Weights of a small GPT-style language model, trained from scratch on English Wikipedia.
Size: vocabulary 31295, 58M parameters.
Architecture: LayerNorm before each block, ALiBi.
Each number is 128 + 32 x the weight over its row's rms, rounded and kept within 0 to 255. Layers, rows and columns count from 0. Numbers have three digits each. The size before them is the row's rms in percent of the matrix's.

# layer 7 attention value, 576x576, rms 0.0319, rows 375-383, columns 384-479
091:072137148143144128159120084106095100191174099097096144141132141139125133095143154079142134157062157187159083121108147210151083113163148110166121115097102119111103145167139098114127110102128166155084149141147131114147121061150141114152162073037087148137134178186084153126170165179131160159
089:167108133092138122097138074126154118110117153155156115149092103127105101128161163095139118169122098059157132173141130066097148170100106152142170117091076187107106129111170064120133182113083150103160128170132097112151124093141117085142129177138135171119160132112131132178119176118080136128
092:114190155128082105080144086116189147127101159137144095145080155085170091128096186103117141160158089138084126102156092104127139102127101088153150208110206122095114122188112184112155092112124113146058131123118076118070104132160116172192105124144121157191126123095147161092154077171131112133
085:110106163161146114104065119153133123099122171111098116129149123118121091157194159130155135142134114139165142118115123117177105183135143121121134066076084142142139078126107113119148105124123144118120132148118110120128077091147124151140070159143172073122150120104130125163156112182123148114
094:168159150090100162094145137127143185094153095103115152175119099180084106124154135105109151125195150156101175132147133072165123123102134096162062131178092054155113143113105131175158119157179178087178144074096122144171120174143090134123122135128117170090148102178131187196067132124132156200
090:111103125099109137102163138090126160143170111050087136145125145111114124129152156147075074154166132156081105106139157091105157128082201115162098147175131123123097121058172152119146109100132131123096150143069142125108164137168118158166184175147125217150033146117069128064140124148144181110
091:143171167128144090161119124137109099177122058114081106138148141169091154122128113089133092120074127102086110141111083162121086105146109140077154108102137150161156132167161183206088096166078117096163133112119140126181044163143124178071112103190114086123173155158079083145145128157106105120
086:110141155069091147091115096081108151073152077107103160124153121110152133162110154151088125148129148096135129122081096080163111102069145147139140105199082089108152152109102123098100186119142115127106092192176120119202095159128180174159122144085189131121142124103145118146163106080154167183
089:097139190098126134123142125114145118112098154197161089124152094153192118079116086149160163078132180102120179119153145165156127155036104203123123104124051142105127144140140079135107145155166135144142088204119106153101142152162143192132169132133182197154132171073093120120119155105134075113
# layer 7 attention output (transposed), 576x576, rms 0.0323, rows 375-383, columns 384-479
092:147135120104129143112173165123184132056093161095131177150148130093077099175098081169108119133146142151129156169136113110148117130113075112156137119197135063129111156118176136176110131156166128085092153121190119079107130172107128126118130095115136151160136100057136137156123071109146141119
089:090156140101107178169125146139059152138101130162129142126110123144119189135120118189091105096074166174138091133131137130153124157104158137152094155123139108187140091109172139085133104129141130174140091073091084165115118155100144107119138075129071085085120091111142117116111091153121121181
095:143052060144096082140091162116188168105143141112148129105129119145058164112141098067135109131105110076088114086086170141117134120094118183153095143144129143174116092119117151149116143149135135076185136169141099131157166151084101151082115151123170131109131118134146055201094172178123141163
082:121149158105063132176179166120105165140165049112153123120095165172120197122093129111160130150153118146108131134152115169123175125142091128135113156139186106062114167157161111129105095120136122096118061109141137150110102134129121108081159095121098206103107159191159145136117144064198115166
093:119124088167122129103121178150142113150100171154167157140182123097107135125095095185093118180107114099149084130073135169093163107238102125073164109052152169129156098040062129127128123093141144111113099140162154098102130105102116095139153144169122089161128147086090077070115117119067132093
088:162150136161094107139106130145100056086075113146125105075151140144084132142119078075151122129104121113156170153111091163122085098165114098093105089126115162081163088119105101180097200145130150137156142127187102097189120120070118120080089062117136083110174147081138139141121133116073115113
087:125105135138120196135102161113127116132163147134147133134073154121178112157169128152154123155164119166199123144144181118146190134093144093173148153145121116098123148084137099132136110175075108165097130101181110125140145096092118121103153146101186157133085107106156165157163134085151171087
085:124145157164136082142137079196114129177108168169134094138193080151117178142161135164105135115077151169122103170143143125103115162116084141064024105126142148212121118112152125122146110042140125119152099138066161114084136102160114126134102041113098145114153139107153144168129103140136105126
088:149179156115121140127125120121089109153121094113124137114150111122143105161089179123138105137118123144100111124115071161142151112122173191153119159151150164197133148122128123069168107130049131156128114083148138164135130123134106099136114110139110029116117142148155060111098127070096115156
# layer 7 attention query, 576x576, rms 0.0344, rows 384-447, columns 384-479
108:155140099111182154126120133126109147086105165163119093145119120094128148109077077141134110156127075190084150087105131156131150188153106110150130188128123110103160140129176136080106125111171137180108092089172118126144128130101130118171076113083120134135098156157060161173142157173079164179
108:164105111142121129112116138136186194168099115185114103127136202116123102088111080098200062121112101092120102129134147156121111102082111102031152083136115181121136176102151054141114132100137214138139078083189094162163101162096118112132124100094146219127142128108172165131164140053147134123
111:169118137063080167121162143073120072092117086098173099103152080095148150166107102171126169116128157113106134119101136129062108083061122134168102098135139210148186138133166163141077160134157101138112128133138100097107098155107135080162153082133132115158107143115136081107161074113137106125
113:074130144201120065126103154124084158173138089128152138124096193110137103161177114113123097167133146109064143072156156126135112129187097085114147153089135115177126068122177093156129182091130183117150102197136107170111155086105089160094141132103163076118172120124105153127150098087151097062
111:127165124136121138129135140095129093133138061093156072057159069138096130127141103096182118127164158112166083119140168068091085175052119159078126091094123155150167108121139223185115127103160130132127147095090073123139099144121147155104116124113088149112125080156143153165090131142161131129
105:102121129206108116086166119148121183101143190173129107146113147178133130159144168062106078164162187108080084107133186121150058116105150081062112093119132115168118088134102174158156165047170141100164138221160092105198053119072096104148124073152159108113163180096150111092197140190098114083
100:079136088175143091092116160126119138127147086095104165231127210126086201175163107127133136122152105154071116197120170170068127199118086120130106120182050102157165120138138134093155121113136165163102118133131110166145120093110101103079151098131143095096106139144111142097084122083182132170
107:095094156117165107130155171074135102129132113015135147097112141113092116151192108105129101142141166129136167082148156166191073134160096117117087120143162126106155122122135135122141101145136135130115129171134142127160133164129156115109172166103170122173124154107113140159191164053093104098
118:149170111152173152170151127136139156105110131155154120109123089141112149111104076127095103089145144188114147202120122144138147074068149185140130109154092149133118156113078111145081174100084083059107106166058073135141154119107152136177160131080127136165155130137122076158098058140130166098
112:126149147103170168128110159153145142067073168116127131127141072090135146138124133098090193133179112187115143148136176086157102138133114170157125135123161119124177121145142156192134110134129069044139129122140112128134112016115121106058096109119088090103122111111129107149098108104123143164
111:176156167139091125116135089136141093181139104123141150113172169145107114111168135109143153138089125116071105100161105098097134096130165132134130101075089135119149149163172104116041126131129137140135015124141087138150178170140094179107169114110174145158146171135145108112094130172106090140
106:117083118191081145086093170099184103117190104124087165183135139157192102199149147148044132143082137096135156167130094056149125147100129141104073089140132187134154147083141074181122140120151151126169166177184144175141104097118111145131184050114170126142099100098163157090158093132150145154
110:156078101135161186123114083104079125187120113164161170091097097118102092113058140155088152106145178150111143099098135195162161126135089138144107059129184111110150119159089125152160159091137129127131171158137122142168131162162140141140166100118148123132172116112131099133090130120171144154
109:153098151085152150134094159052089120074142121129139112128132131128100147107168165106161176149098118118145102227073095148104160082165137133072114137161175187079116164176132159080107190163163171115114144137070100113159068174162124065210124143130132169129147150110163190134140140104154088115
110:151107099122066128100156126126092083137180099137100133154103160153155104164113194132079078159203164103126162107108131072099188142068118133129114122134192110149116102131124125126156136197171074029102107121129093113125071152069165112137121071153136123144064147104129106118187150166158120139
109:085136125153108105143114112175188139154122080185072124164172140129138113150135174127138102141126114123092151134160171135085109149115117132065198114102088148124116127120099175160094120081076143124140126192138082141130076120117075107147109127140056072161125161125109106132136109103130145110
112:127128117099145121125155087201137139100131123099138086141152105154086145090149105115066100163097124127106113132106116130122167084170088102150088182099144112076150145173092148064103175180137123135094113126118063134144158113133134102173125135120125117118119138139097131132172122185140150065
111:080133118150121114079113077123147147140130077141164067093108190135124100121125147139180123091168181166054122121143137110078151113133136147065083111137153143097128094179132155156156085091211129136107097133150125129117092173162161149131102108097109188123108095089161110127135137139148140115
105:124120133101079147153154123104081159089152150109169119124207139148131127184102172128137111127190098180166074184144171136077137164084135138076195115132144115147086105151157168140101107032130165139120190064188085106101104123130146156151123164114103174166152171096152133171110114098138101152
109:133100122086086115129136133108089138131135161147157103130095181140093093068108121120094174095086112096140084102152162122139085129144120162107093140097087069110142111183119106104119111137099104140104083088135141160192175056126113110131060147118112107102150159094082174145132148098153146148
111:119105176091142139096133087091147170126152104124188170104077035087080189101087165124142149109140114133147153168111094127120135109105122098126143123117148109140088145126131123106107148169162091093093108123115190085087147161115112164092080176149106167081105141151130130172087104084153135155
112:152135077123090108077104163112109136109100166102079097101165104109110137105111131095150081102095149125139120095117134154140084140165145154115138151067086092132134030125169156037152144061101154132091163117128102166124144089106129176108154166092129081123171168123089147118136154109138133144
117:094152125170092096161136109128139184174168102188066123169164123109143102170190141121102122117124117140109148135145124119122197145160153158095145153082177126114105096142119142159168117086155112123136158172150130117162115114122140096154120106121151112161177170123142094091107152143152118097
111:144101147175149162173161128102159162160178146135107148150123140163109104112051122094121100118118120147129089119090122168127127155132111173146140159120120144154127103096144146143125093126114099151076149144156167146099166134113150087124114099209124182128121110116189105142114036141091091178
108:062167120193147141080092153148081119137151188117221113102165104102095145123083167144089158130185119158149170118084166156145126152090143160143135137180110150152089044173190110166070181097143168150138097098128093125057148106182107228135151126146118085129113117125086146117134138125101117183
110:121068101107096188128154150077117110150157137162168159078106061125145073179123226163116184107127139135154096125138081067109172096119157102098174078125142136134091080112109105177090148081048113088150129206120061103113145233109153104150142127122132143159131120157154133156139094131119144152
114:124180185114089168131119180173108129084060202123122117133205137119137137107170103110130142102173173100113100137140120172095067098120201094113172086131140147109121159084165085078088154128109115108107093130189114140100164058130174153159036152071159102173175119134174137171123123167105105072
106:120087114190130093107134182093078106130169127087187154130113109113090123143123199130148175168144062138161131140123113196162142126177145158130157154103213075145136115115112190120132134143166116132154120169129129084151161103154115124124146207163190093081186126114105111074159124084074169134
117:137159116097133137110134040151132109139201094140151098084156171143112068128098112082119119059080172148150177065133119092104108123135073106061125104178145143096157122071148132160086176125115071144155103083112104164178134147094161140103190123160105155102139141120087120126160100155159115111
105:143147105124098122142143109108127204115102116148103105106134129138097125117039102144130086128079130192070071127141129167091137191135094137145103037107117147119170148154085154097111098149143176089092127111108153111101147097093150107177141103125149136101140185101106187086096074086193098115
112:078124159167099122104170112084128087154166121136114134126113105100150128156119146122137115167131118167093135152157108157152164174147116115129096079172169078128097091151169167133083154110147182146159173181146124070146094162077130153129140149159101077134112158096225154142143120124152116144
105:142079070130133173102138158196141100172144162168118151145129108108164142125096118085153153097126185104156155163171122159141128120153108125120109091185155137125098182145141109136128156163094124152150069085160154139135084190146109123087109113100134156140096110174089071112076171200101126076
103:098136171147097078142084168136141142131128123096118148175124143147141109138143087108168130079183100144093163121174109135075080175185065173119159132152151172124149132134167111131140075133130180191102099100147098147099122046143126128107140151147170072162149186180123118142131164142095110111
105:181104154146163124179169097142139144096147146092093083152105127186152163128090086120132131100135140142141169131199139155119158165135112159145145135140115080149083199090040136127123106089099124132155123117106150119088137084154155105116105080159100136113163125105176135148107099169167178125
104:093064105125140078110168138124139104179169189151095094150162161135111091150185174095088160147059178105109128176159119149083141163146145167112093107105186145072112110096135124097231102062120179131109190117166127136174091108181123095106149118105139121159165127131124123139142154126122117132
107:086100123112166159135082165128112114133142122106105152173134136119109128126168113158064190184053121110117108117107162113105143122134160089085196156151157157112122120160130098133095144105167123131103091120157121109120164139182093112154123128110141150114127152142127104154088162117116058160
109:092120117066093125092125157103098097123111137174120196168170115119100149120113142122129168136113179151166101100102150145165097147133076172136078116158113125093084094092132108160139109146197133108137184124132196116121157115118114162194084115125113094148139063131179111121156138128138134118
114:097134088127083120142146116132114061136152159109156085147134082133170117147164146126130139091153068170062101162161146098104117089162178112121079168142113149132101187113137072132113176140134185103127167107146153143062120086092061110103169201083105148157116124133126119114137118103157116086
108:093097107161132074194121128117102153130103117149173076110112079096094195121112133097159141066165107175133132109185102155118200106094143141136148127138069093086093096134131150117181110120164086153144133193137099142103131116165090144125071163133109195129173122110137123160108111137145149161
113:087098056110041139095128130120104146088147118122168152186100091067204168152114163057173096138119142161114141120147095109167144070124104082152115162119150109116121039156093114109147137107100109144125128185134108162166092146104118121163116139116213079119131130102172111095166154105181136130
105:094094112126113136096121144060155146094071169165169131112114119157088129147141087149103134168152166177164116119114158135142152141094144122095154104194154198124148092137119145159156102156096130124119140181182132145153121139104165095100083125174186131128169139086190099111073112079156084146
104:085160132139139157172137104181089097128133139145137160122101121094106060188164122134129150071118080145151088104150111143084103143096182170110109123113090130082081128084122141133138132021150130141144150088107134178131121144177160176130081171100087133125107132142092152146090135134168129143
106:112160151083125113122102131184176148164142151141140154122130161086171106143126153110160164147072076184104034127125114134130107150135121150112117128143124056120100196149167064139147108073116142109139141092149135113134137169116179105169178146120084181126162121120160158154237088130134107152
108:077165124120184132180093031207136150129102100096129080147111108151115156122197101158152129122118118115160065131179186104161045149168163139119157069154106136120161168139124117154119119132125105132112142101129144136116070124160158116112078166163173212087080097138154110174128150170112098136
104:190174153116142156134123165188132075094099112114131105090165178115128112123109099130098121160106134120034093140188100115145183143120184096144119080142143181177185180159130100121069140122088159162120089098153130090140150126181159146076146109094106169083135107144119102128140170165141141061
108:086084130127120136132120175076097129121160194094160102116155085172113105134137153160166091117134185069125150151072112155145153093139054142136142083157108148123094076094118156110082136058183094149081173099124147101152052075162131159131129129141092096139131093161121088124104117082129119086
107:143165089167105078134096134116096102126139182135104118169095096109110123137168111139134114130174143134138138119092175152129107161115155103152149178147074132103125118083089178121099160110120134189080107142121160185171134093114096184197092152144118115128139129128083176116098089138147137132
109:134140140129111109161194165191115186151105187093133116123122165143091069116088116085134141129134056105152074093143141116146031146162088127127125110089127083191098131121144141175137200065147159172186140124101120097083178069104085118080140165128191076122141190169114106119141106120095167115
110:101165110165105100162058148157134108132121129203109135140081147132158155120151167219163161097031149160157127143147141098129198099135137096212127090167153156061133127165167148154114155178140091166137166078113140100175066116127114185180109111142139082091110119110143088097121145133161092107
110:163129180124057109141128133124076112109122114122076104176166144123101108122095179127124128146108138116122171117126115189136155079112157129102147147059103132070122056180114123125122162080149136169124133119134152179145054184092100134171122138146080124146144105105086136128139172143122151148
104:096191143145072139124131125168178124086155179112124126165154159084109164084104094121151203124099102169099082156122084091172127135122110144134115124108138160138114152091160114175097118156144149159185050065158127151100126124127167139156145096133151184183136133075148178097156134114147122127
102:153099140129076121149150133100130164140079134152098179123093081121108119091145100145142177122093152140164138156120107136126129142128154084108130108145174126127153123077148080132158138113186123170070160063105160160116168168146141136072110137143121129193087166120150146082127065134166129111
114:081073098127149101138126104135163152134133118201124105136131141168149076142121142111132130208065169128146160115135107143141180121144074212155118110158049082128042081104112101143211138097067128111106145130111122101103080132110145117110128092165116137145155135120183170111153145149114129172
109:089193125129110170137124151113111038122100102164126090110105136158101153150153143111106200091117126115190161081121128132119106123120113123130143144097123180157172058142154134158074127144129119103148157142106134046092119053105082153154171185140123067127126135178107062091119144159120119101
107:111103109115145196143137127132101161092154114167199077053144098129148099154128099143131140088141092079109072049126128098114102103128157113104149056119143123144065113139122118091074111123053093151099120095059068148113168110194110133137152119114100142154118118162089135153111146142139097081
109:180088160097214129156116125127152104190139110139116133094143144157160189096122163163175122089141133078139147143086121079103199136081093215110137132135068199110075121113141110088132079130111089122205132133073157102119083125106146156123113110095102096158096144156163085183069084124121174102
114:119138075115076134193125139153097170195157136117124143123178114157209110126144185162105162124062120115177108122157109136080174120137116150078150122105163161134182116116088095116107124085152100086182150115126062137080085145162116129126213073102135125161133114127118055139200138178137167116
109:111148133113150152198141176112129086122112140150130108116121125137126177124125095146113142095159132138116161151109139138158140127178102082111155109081161082172100156159147152083141123138159059022143164088067120091171088168117094091108156130136082163148185138131154141141133138050175061160
109:182114129094161161076122161109127109101114156096183130149084045138136134114111168153126109132108112121133114156114091119090127103130174095100144173159064142051086141167098141102116211115095133115157130127105135166133125194115153094131205150076200122086155145145144091159071096126141095123
103:095147129111141135100111070113104099153146166105140160147139107110114100074074170079174102128144109120086082179128120091097131164093141073137196108110131175109141128194129190119117189075093121178135092133061128165163198166122100167089188119109197115102103083153153115065122129171143132113
113:128106138135207171104071108134119129155128097059091090181111080117174125113099104122159128152173112089147104089176146143111152173131147084159180150117146152088155087131127113122184101117132159089127106075176054069117150103140137149110134063159167089133123144162123137140159160142121135192
110:154131067181089088101143135152149137170156139140092155169156157137133096178134095121130100120141067154150124144161112155124146122121181140117081162074227087146136204104143089146103134129182119154107145123169128132135078060106121113097127170141142153094151177115167182093174116122085139131
105:094094171128156031094124064112082108111126112156117097148109138168099155136117107116105158144096115133164094182117131154149175150141159169181139148163084095073115117115144130112187184061116093139169183150107109131167172144126134136080118198092074099094136082078124096176128138119164142142
106:083156117123132118086104147153173088123120135121166116076118134127149110131118192164152047113058089080125194165220121052059151106115088093131112112104093125150113087109159114150169095135132094154132162096120106120129133106123140151102150171157157127162120142121106153144087110112065118174
# layer 7 attention key, 576x576, rms 0.0336, rows 384-446, columns 384-479
106:088122156154146145139094152110112115126133212130073106121062163171112084179157160108188143159089098118132166138124172151114131146167105129107108054133168140152157168152120150167152104165122161115168140136103121106110065148141108150082148107153126121187128151125130182135136157110154146135
107:109145082152132134162147170120094150142139148093077128188096172080130089153086095067185107070089060148153080127099103100134144136087117117136142135114066127100110106129141138164185112161117134107144096113134137148125111161169141170109133104111131118191097062121144193154149086102111063099
107:165121114099108071166131198131099088087149130067126117114161108120189159118082092116065185098123075129104101133145088116096101108027069136149158091114131075078158203102219093096043170095113171083105114097104117096156165111128185153083081131101087197127150109183184110142147148139094102100
110:099153160179114108140167153126139070141128121128110138100131156162154113112119103154080133109152108172070133125162154095059117071153171139074142089070175112140142096134061142245127149179088112136113137179131094123110120125110077110163173125162118120135141125125159089163152164152091138142
111:125128140074135092166129115103103134091180120125173142143128126069066136125165082067148187159116154099150105082098145113143099109122159179100080156214101098126142141142152099149130097120107143171095093145132182176128073138177124123172080122144114119100164129171068182119100087146126177116
105:089128043103108020146139099120141120180175203084066150155080143116125105112137135060093118120169115169138122086136155106106161169133129106120065108121115126145092106157165179162120177083091092116114091084116108116150074174166096112113146139185155194186137158201153089114104121109136150154
105:129116158165150126129092177192140125120106080150079103117108150165132163124122105108116096153092125122080141149228168119132106140159128125117120100118176115209140119122068098103126121124130118054148128115107090176099080101070052125088117136133155089105076173144180126124157095143118088122
105:100082147113112165145112170129151117162129154164124191122132142187163117132119107102081143153104149105096128147213179126074114077106148170113118087147119139171158141141095129164145141145140140188134125132125136150173143116119096103117174099118138128186097164164151059117146145123082179140
117:133110103138128167134128139140177171123106153118104106139095088107133103146113081098101111171037127049180114175110119137144079128103115109121034098232136077134058158122128065180108186117091106079143098124164100178138151087134152109087112090107127175114161138112156155163134076151139150061
110:126109146089148082151145096112158158084068162157185129120172090133166121138098110117146170161124052147112128088122159109171104180135139122107058135173130128157098160130085137179132125159071075083158155192120096170145177171049124082107188073154130085090203184127157150068162134118140120154
111:087176116137126212150151132130097165157100097114182159175076193042121136138171140132121134136096126122100119083118123117102106125143078135176141134068151067145134050177111121138117161129112159116129120114156124139114128120203106130138095092151175159139137154156133190121103136112139125077
108:160126114159132135137123155132130119132111115068137150144125155149069110089080083188119143147145113079150165048107124117129089113126148150177157115109055121095131114126186173114112158105174109143082102132158187115098155165130142135153080118172160167124088079096138088135137093167093107120
112:114099112159145145114124083153206127112109155140055146063146108120133060156180143145048113113190060129136129149150130128137139105139185132107112098152134148251148126050125081177123094104113115107130067142105113122135115145078163163112169160079182102091081131172195150121116103086144150100
113:162123139087093126118159177140103083068086181097122116136148161131169156158117183149090108186129127162160199178116167168154118166106106147070092115153133107175086113126124135128092156119128204137177112092094071092108122128151108066025121130087152149146186186155127107133183173172080138144
108:143101087063183068120131106107181093166193131141129161157110178161156086080106182124146033122171139098123123149095104100122152133129097080135085082113165118169062146148117140165112121126092127117072050134129136096169122175147157104162100164187147122177127128210112091098170162089117109089
108:098164047144105092168091132133148110178122123162051120155128129122142140151149138131064138105103154105115134128092132121136178090093103146080064035069165135076109090179153130136172187116128150152140139120125124165106082130175099117108107119124098133173209137162146162120107146111173088145
109:119138151128124124125094158111085156182121113120163164126141142163131084135144119085134052119071118132148134124151122198116102111131146097086080114157178083140095137172157136181146149058120124129105125093094103158143166100156152193075117120141143176081159166109120101168105133153107137115
113:088140074135118130136117121106058119121092109175174178169118195088151113095182084170171090051114150143125122105116150084134121161116100157163123159131174142098209102201113125095176149083110091151115108128149149167149150089139108180155101171181127205135101124091080111126121138174149133147
105:091142135109142153128118086189117137134114155100080081142173111128171152173114124150106136088175158129112162157193208174113106152122094176120106107117110161173134116149088110110122124154054185139126136095125043128151101119127089118106139167173119078105169199112111151111129173094177099143
110:112160158139131139092107136118157138158102125149101106089124159129144174096178103083130120135116101083138117191149149104120090121204110131120089074073124199127170146097070113095115141167138116142121135141103119112173087091099142090118157104136087140112127134158132110144140189181160114154
112:099060143129162082116105147156111149078068203213125067101121121090169125134087150118137133130183204082158168101116130157168124159132113104153123160175092075121132129147116122108015172079153120156136113104123120106099152144115141144111161131098110121076135129136146129116163112138125138124
109:143114111112129102115205113101123053157085090118120137163136108083158137157143174166174112107112105159125125139127053129140104102083137136145093150116174131111106184159110172106166142137140161141073152127043114119152075142118048135186128100143138108097158105162132137138061126111144154098
118:132136101184112088086082106123125072139096144124111114130155119108135113135155190106144157137187125097152150131122172137098150137187200143091135142088222139192139125140115176132158088148127122092114139059132177093185086129140053115163104150140174156138144116134131065094115168122115136134
110:115185122146144170123139076086115091187098153155139102111087108112137128129086154092096109097110119076124106131137125121120170169132141121130130131108111149126059153164094094132114049188133077126089090059147162088202145073209162137132160105123142105121078128139119138089130068107078060130
108:110181153130112137154087214128136089112161134071162136093139148113097171087128152148162154105141158180117107104116114147165155137103116113175126120166097135110174129122213128118136073124156134092094107169120173090077135108118112097094165135118126100104074076087099115159146152135113157130
112:147160122167114074145159132147115106045149154073166132168180108091145098112104167126125118084146081164151100139161116108120152152105120086136147154083106220101081136152192139095119119038146105121123092121110102115133166137111166154141095165166099159076174129059165089061059150172104115145
111:100130157141121095178120141167135134137143209125136159130177134134164171160172144095108207097203100175112122142138159171120121141160140103163111141145099134176117128107109143102146111172137174101193187106081104094104141146134107099137119106104139176121177191106114138129063131057152094125
105:151144173123073114110119174065127118169094146098163161060091107118095131089084131119145154140134082143157139067083092114121200084150167099141151107094156125139124171143123155166133156143098085158108131182155193092155125153118071111082201131083136083157116074133133127167143139147037168179
116:116166229113144167126143121143112150148179072123107161089112168132113185136125083135101087161133132108123121154070086100137104120063121096180125111186110070120155162134116110122122111111113128095097092086164156082096075115156195131122121087088108117121118108139057195178088101106134153036
108:136142078097126121164107139115126150092122088135148153139095112085097101134116086159109165128119128134164139135063087144125119097113136106146109119090126072138161175104137106134111171174108112037130138197132111144181169149154139109157174099114097137142164143101146139104158149114099156069
107:139124086204107112150105186151131098084175084117102149129141079139147132154165102180086127136121145140144157105147156111073121137142127100169133104147132129144117157137112146119154128129149113081096122141109163125132083111087097134175157104120148152133181157136131110089138165119113105115
103:141073127154168106106139115169077146145121126157057125158179167113118115140120074059165122165096110132089107146134129118179122149169124162116132131129132135140093090135099129103122078051099164149177170129098091182118159110080085166123097187143170053101098128130181149157073088105153111099
100:091102141133170161160109149142092093145079130114141112113155116128076159160155132139151186175129116132075127151133183120155168117119113183076172157126157147121166073156070120135140107141114154151175120166150086176088068095128079111096106094151135091165099158151173141119100154165152159162
108:107149117096117145112214119125101156158172067120129155084018098126112181099122081112136072117109155144121106163117090159122132136116125112196143144129165130186124099130166144089080084162056098134163181142121127109103199068118176103138132104146187133117135143114099208135106092120110125127
107:130096180130165115109168087125167108097033178139118108117149127099151106112177146116132133167133089161094159131123164149160109077096175137162166114099127159157089139110018141110148111161080155132148173071142083152088102148102104087035105177135167161134162173125157088170171172160140089116
104:114156123106086141146098164092123145167170123148094143136129154075099108107139144160133178078140130184115104086075107216114161112082123134128149102123123120083115111120136170089150069122107134086156186144190196066092111114155128097157106142154171160137091066158142096125112157114030127167
107:106095079120114147135104125161170111110125120166107106102186079154140114138118110148119160153142181092113117128178145091160109136145127176106115150067132174085119153131142124122138150086143100160149181076125110170080063119097170151090118136121132055105071072161131147153158136100168096145
114:123131097137131168135103152114121172122125138045157133157143089151159146159175154156126146085099122114119116105145118163124107131142106140111112062104090145059149150161110132128119194061105142124090226125089097130174147122167087103142166134119116185146134152102175167120129135114151136195
112:106168158102097160075134145134097131130119155140194145147130100101055163086124118154128130117110156108170099061167156161114129154132195150106112114115157139110134057072107154085115100069173155167132158085053091176118171081137119095092085087163147153105183163139093136135117101136150146165
112:094131082137155114139137138114161107125118107129145108133128091146160082099134093076044170111135127133125203084074087133094186102125118094097155124057166095061131137125137133074154116106144152096085134125097128095090141097158068145136096158185176129124125117188121097134156093136080111127
106:117107089143088101137135178086134174088129149153140135125129165171156181087118133099129140129095152136097110131214164165087125182164131106097126113107094179154147106125075108172140162148159137078121085187083102114135121110127154110127089092185173130128123127186109099139123150095179147096
105:116198184090125131078157164081137113115155109079198161151135087140073078132148160129110126111158114125175123076095133147097120096094155138147153139138090119101149119105168138075132111101105137168119154097141159165132135137082085175167155134099109132106145114083047132127059135152073108163
106:114230150150155109131096169151108160149148110152101112102094101159181169109169126144126069139104065207117145109125136094141144094151139113147144144139142045089137130078104105164132159131158138156167136056144090075145147137135131159053162108096082160150197132137090119126161107171135040146
107:024071157192123120067103113148031176183074095163129125130100138121118127130110079118096148153086142117094131133159167161129134118132139203168143116112100068083124110177119155166152144100044098171112165099093092183123149109127128163135124092147126131144117157174101166103136130122144143158
103:089134122150158142176105164155081152122132135144087121112132119154182096152102120134144121166059125160141105137085168098117159149127132137121083100098159100183121094168135067148103113133102127107106157130162085094103119110141157181165143143167172130191156140105164165116120119138157133115
107:167117183129171089140132081160137081158132133151131140180162120148182115131060193120135089088177114133108122110114126080116184167094130130111161115145108168177156092119099124128113074099136159175058188123111178150130091152106105087177126168153148097126091080132047139166165109131106142138
107:060133053124116125092076108117173079111064107108107121152109098125146140132130126128170120141188092153171201141156148054098125154100136134137093134181187160142168109131119135133125152077156116189146114099167153125101123099106092120114154101114139134139142143125161096105098118125179170159
105:118181167136158074119142088098164154173112123145138108091111094154135103107068140145097085120087122144110112180141139142136165078130111146076152154124138155062121092166116135160128146158115151175113097149084125084144125134095129122083109133167153094108091175084051138141185114162157187139
109:136122109178124151118082123152117081096113099117131147120102150095145112112095125134093137158107145089111113100101135165170118104185124154140170092131178227046154099093109146146140115220175091082155143112183147068131137087132135141125156137163118113154087125174153138144112097167134148105
106:145174098081150162145132084135081082085161135087095146138099148154173110078103146150129139121132184130150143098060142109146170135148137185136128121114140128041106105138184063036124131157159163091102081165141126152094088145103158088122170112121059086153106083149134074159170149110098141114
105:134140050143071153144138137096054150156049197192151073100113128089149136187121110124132185113145118119115155124131146121122079148121140143174130128089088188113158101138101142168105212102146166112131118136116070099130138109112181149084102053111184128113145129105131113100144127118149088093
102:189117160146096101116125180081152152074145094125083083084102101088123115083113135109126095046152102080123111142048056150133104105121135144166142112154088118077128130096177169091169154146125118104113061121173194120132123148130122152138100177114118083101134073147096164126123132119100109106
115:139119168145158142157185095144126096127101113107150199062107153137096137145173100177121136125130142153162092084102149121126101138141151075155094112086119128148145125064153158162188126065113119167102118158147077142125106146148188122130104151073132139093142098030140121150178133152156105115
106:122176135108119132133156139188149073087172162098064077115157140172099108116103147130087135163173179119131167135144163035141141127128121114086115162090151190170125120176117120132144134099198107095099184128124126141142083147073091131138103121127117074128139159106124095137116106110111157100
109:056171117117130156132114152122136170160139187153197144152145132119104106188130136126084108089167118133096095143123111071076126131089092123109135136141144186165134059167105125123068100044062125141098095165155102118135127152214089147118058114135132130124104162139123199112080130122132155153
111:167066104160158136136181117105094118110091119148143126104090177106115112124144178124146106116074158134162060137086077060157170099105137165166159108149147144143101071153150148172119135143140121149082131101082173092098116139121171149105131146143107049145082044189138155138122130153129075126
109:172137116063152136139158085185203112121138108080122098145167113117095093129097147173147092120093058140180081212174151135119135090113136197127086106148145110125056151124141104174150131143041135166143131156146061128089105193137150110107168129126115138124115123118093109167158127131169132143
109:134146204156133181132095187122132035098107038179125125128152160147133166135172106144089129144176148157131124076143133077148088161091138096136167112116145167153121126107149125159177100150117085071063094140139140127133156084074145114116137117102146085148158096179105154086142156080068141106
108:175069168122103113120170111109131108106129139099099170134114115129197208134146145145132113171116038190154164216131103137167185172104134146102133089187111068129103212097150115123094144167088134099128161149092073163130112097072118140106135130071147087106131192108156159145139065156115094153
105:164111149179120122124120135129078104156052066155082133132140121134194110109077118141141141131116120090153170209131136159157127139117163123118108152096140098120097114195180167102126156191114069132148102140170085139110172104122097140075127130145139054094137108116172120110154078068169098131
115:127131177071136109104107139111144133172165113163124099150130079144117139159082085046197136108189124147089103146092150193140100122105092107137211104133080152121094145141154157133150056112111105075156131132040123126136184139072122151158173138152131089173100074143082128085097067175078124175
107:094106126184124089153121119176112135187090143171070157134125092104148106100085140171143093138115102127104112144108153142121200145169144178113111114061154137032123128148041080117092107206083176221108161086106106090147099109148094091129158186151116135147140227139184142081169139090088133087
105:155146196138126123111147135061123149129174118054106171097082102187138116094133143102093110125079115087157110042148165156108097123121207124149044136188119145146105136157095161160148130155153133143161137096164165098096185112097106105127114140143118189154104113134136104133139122120128138110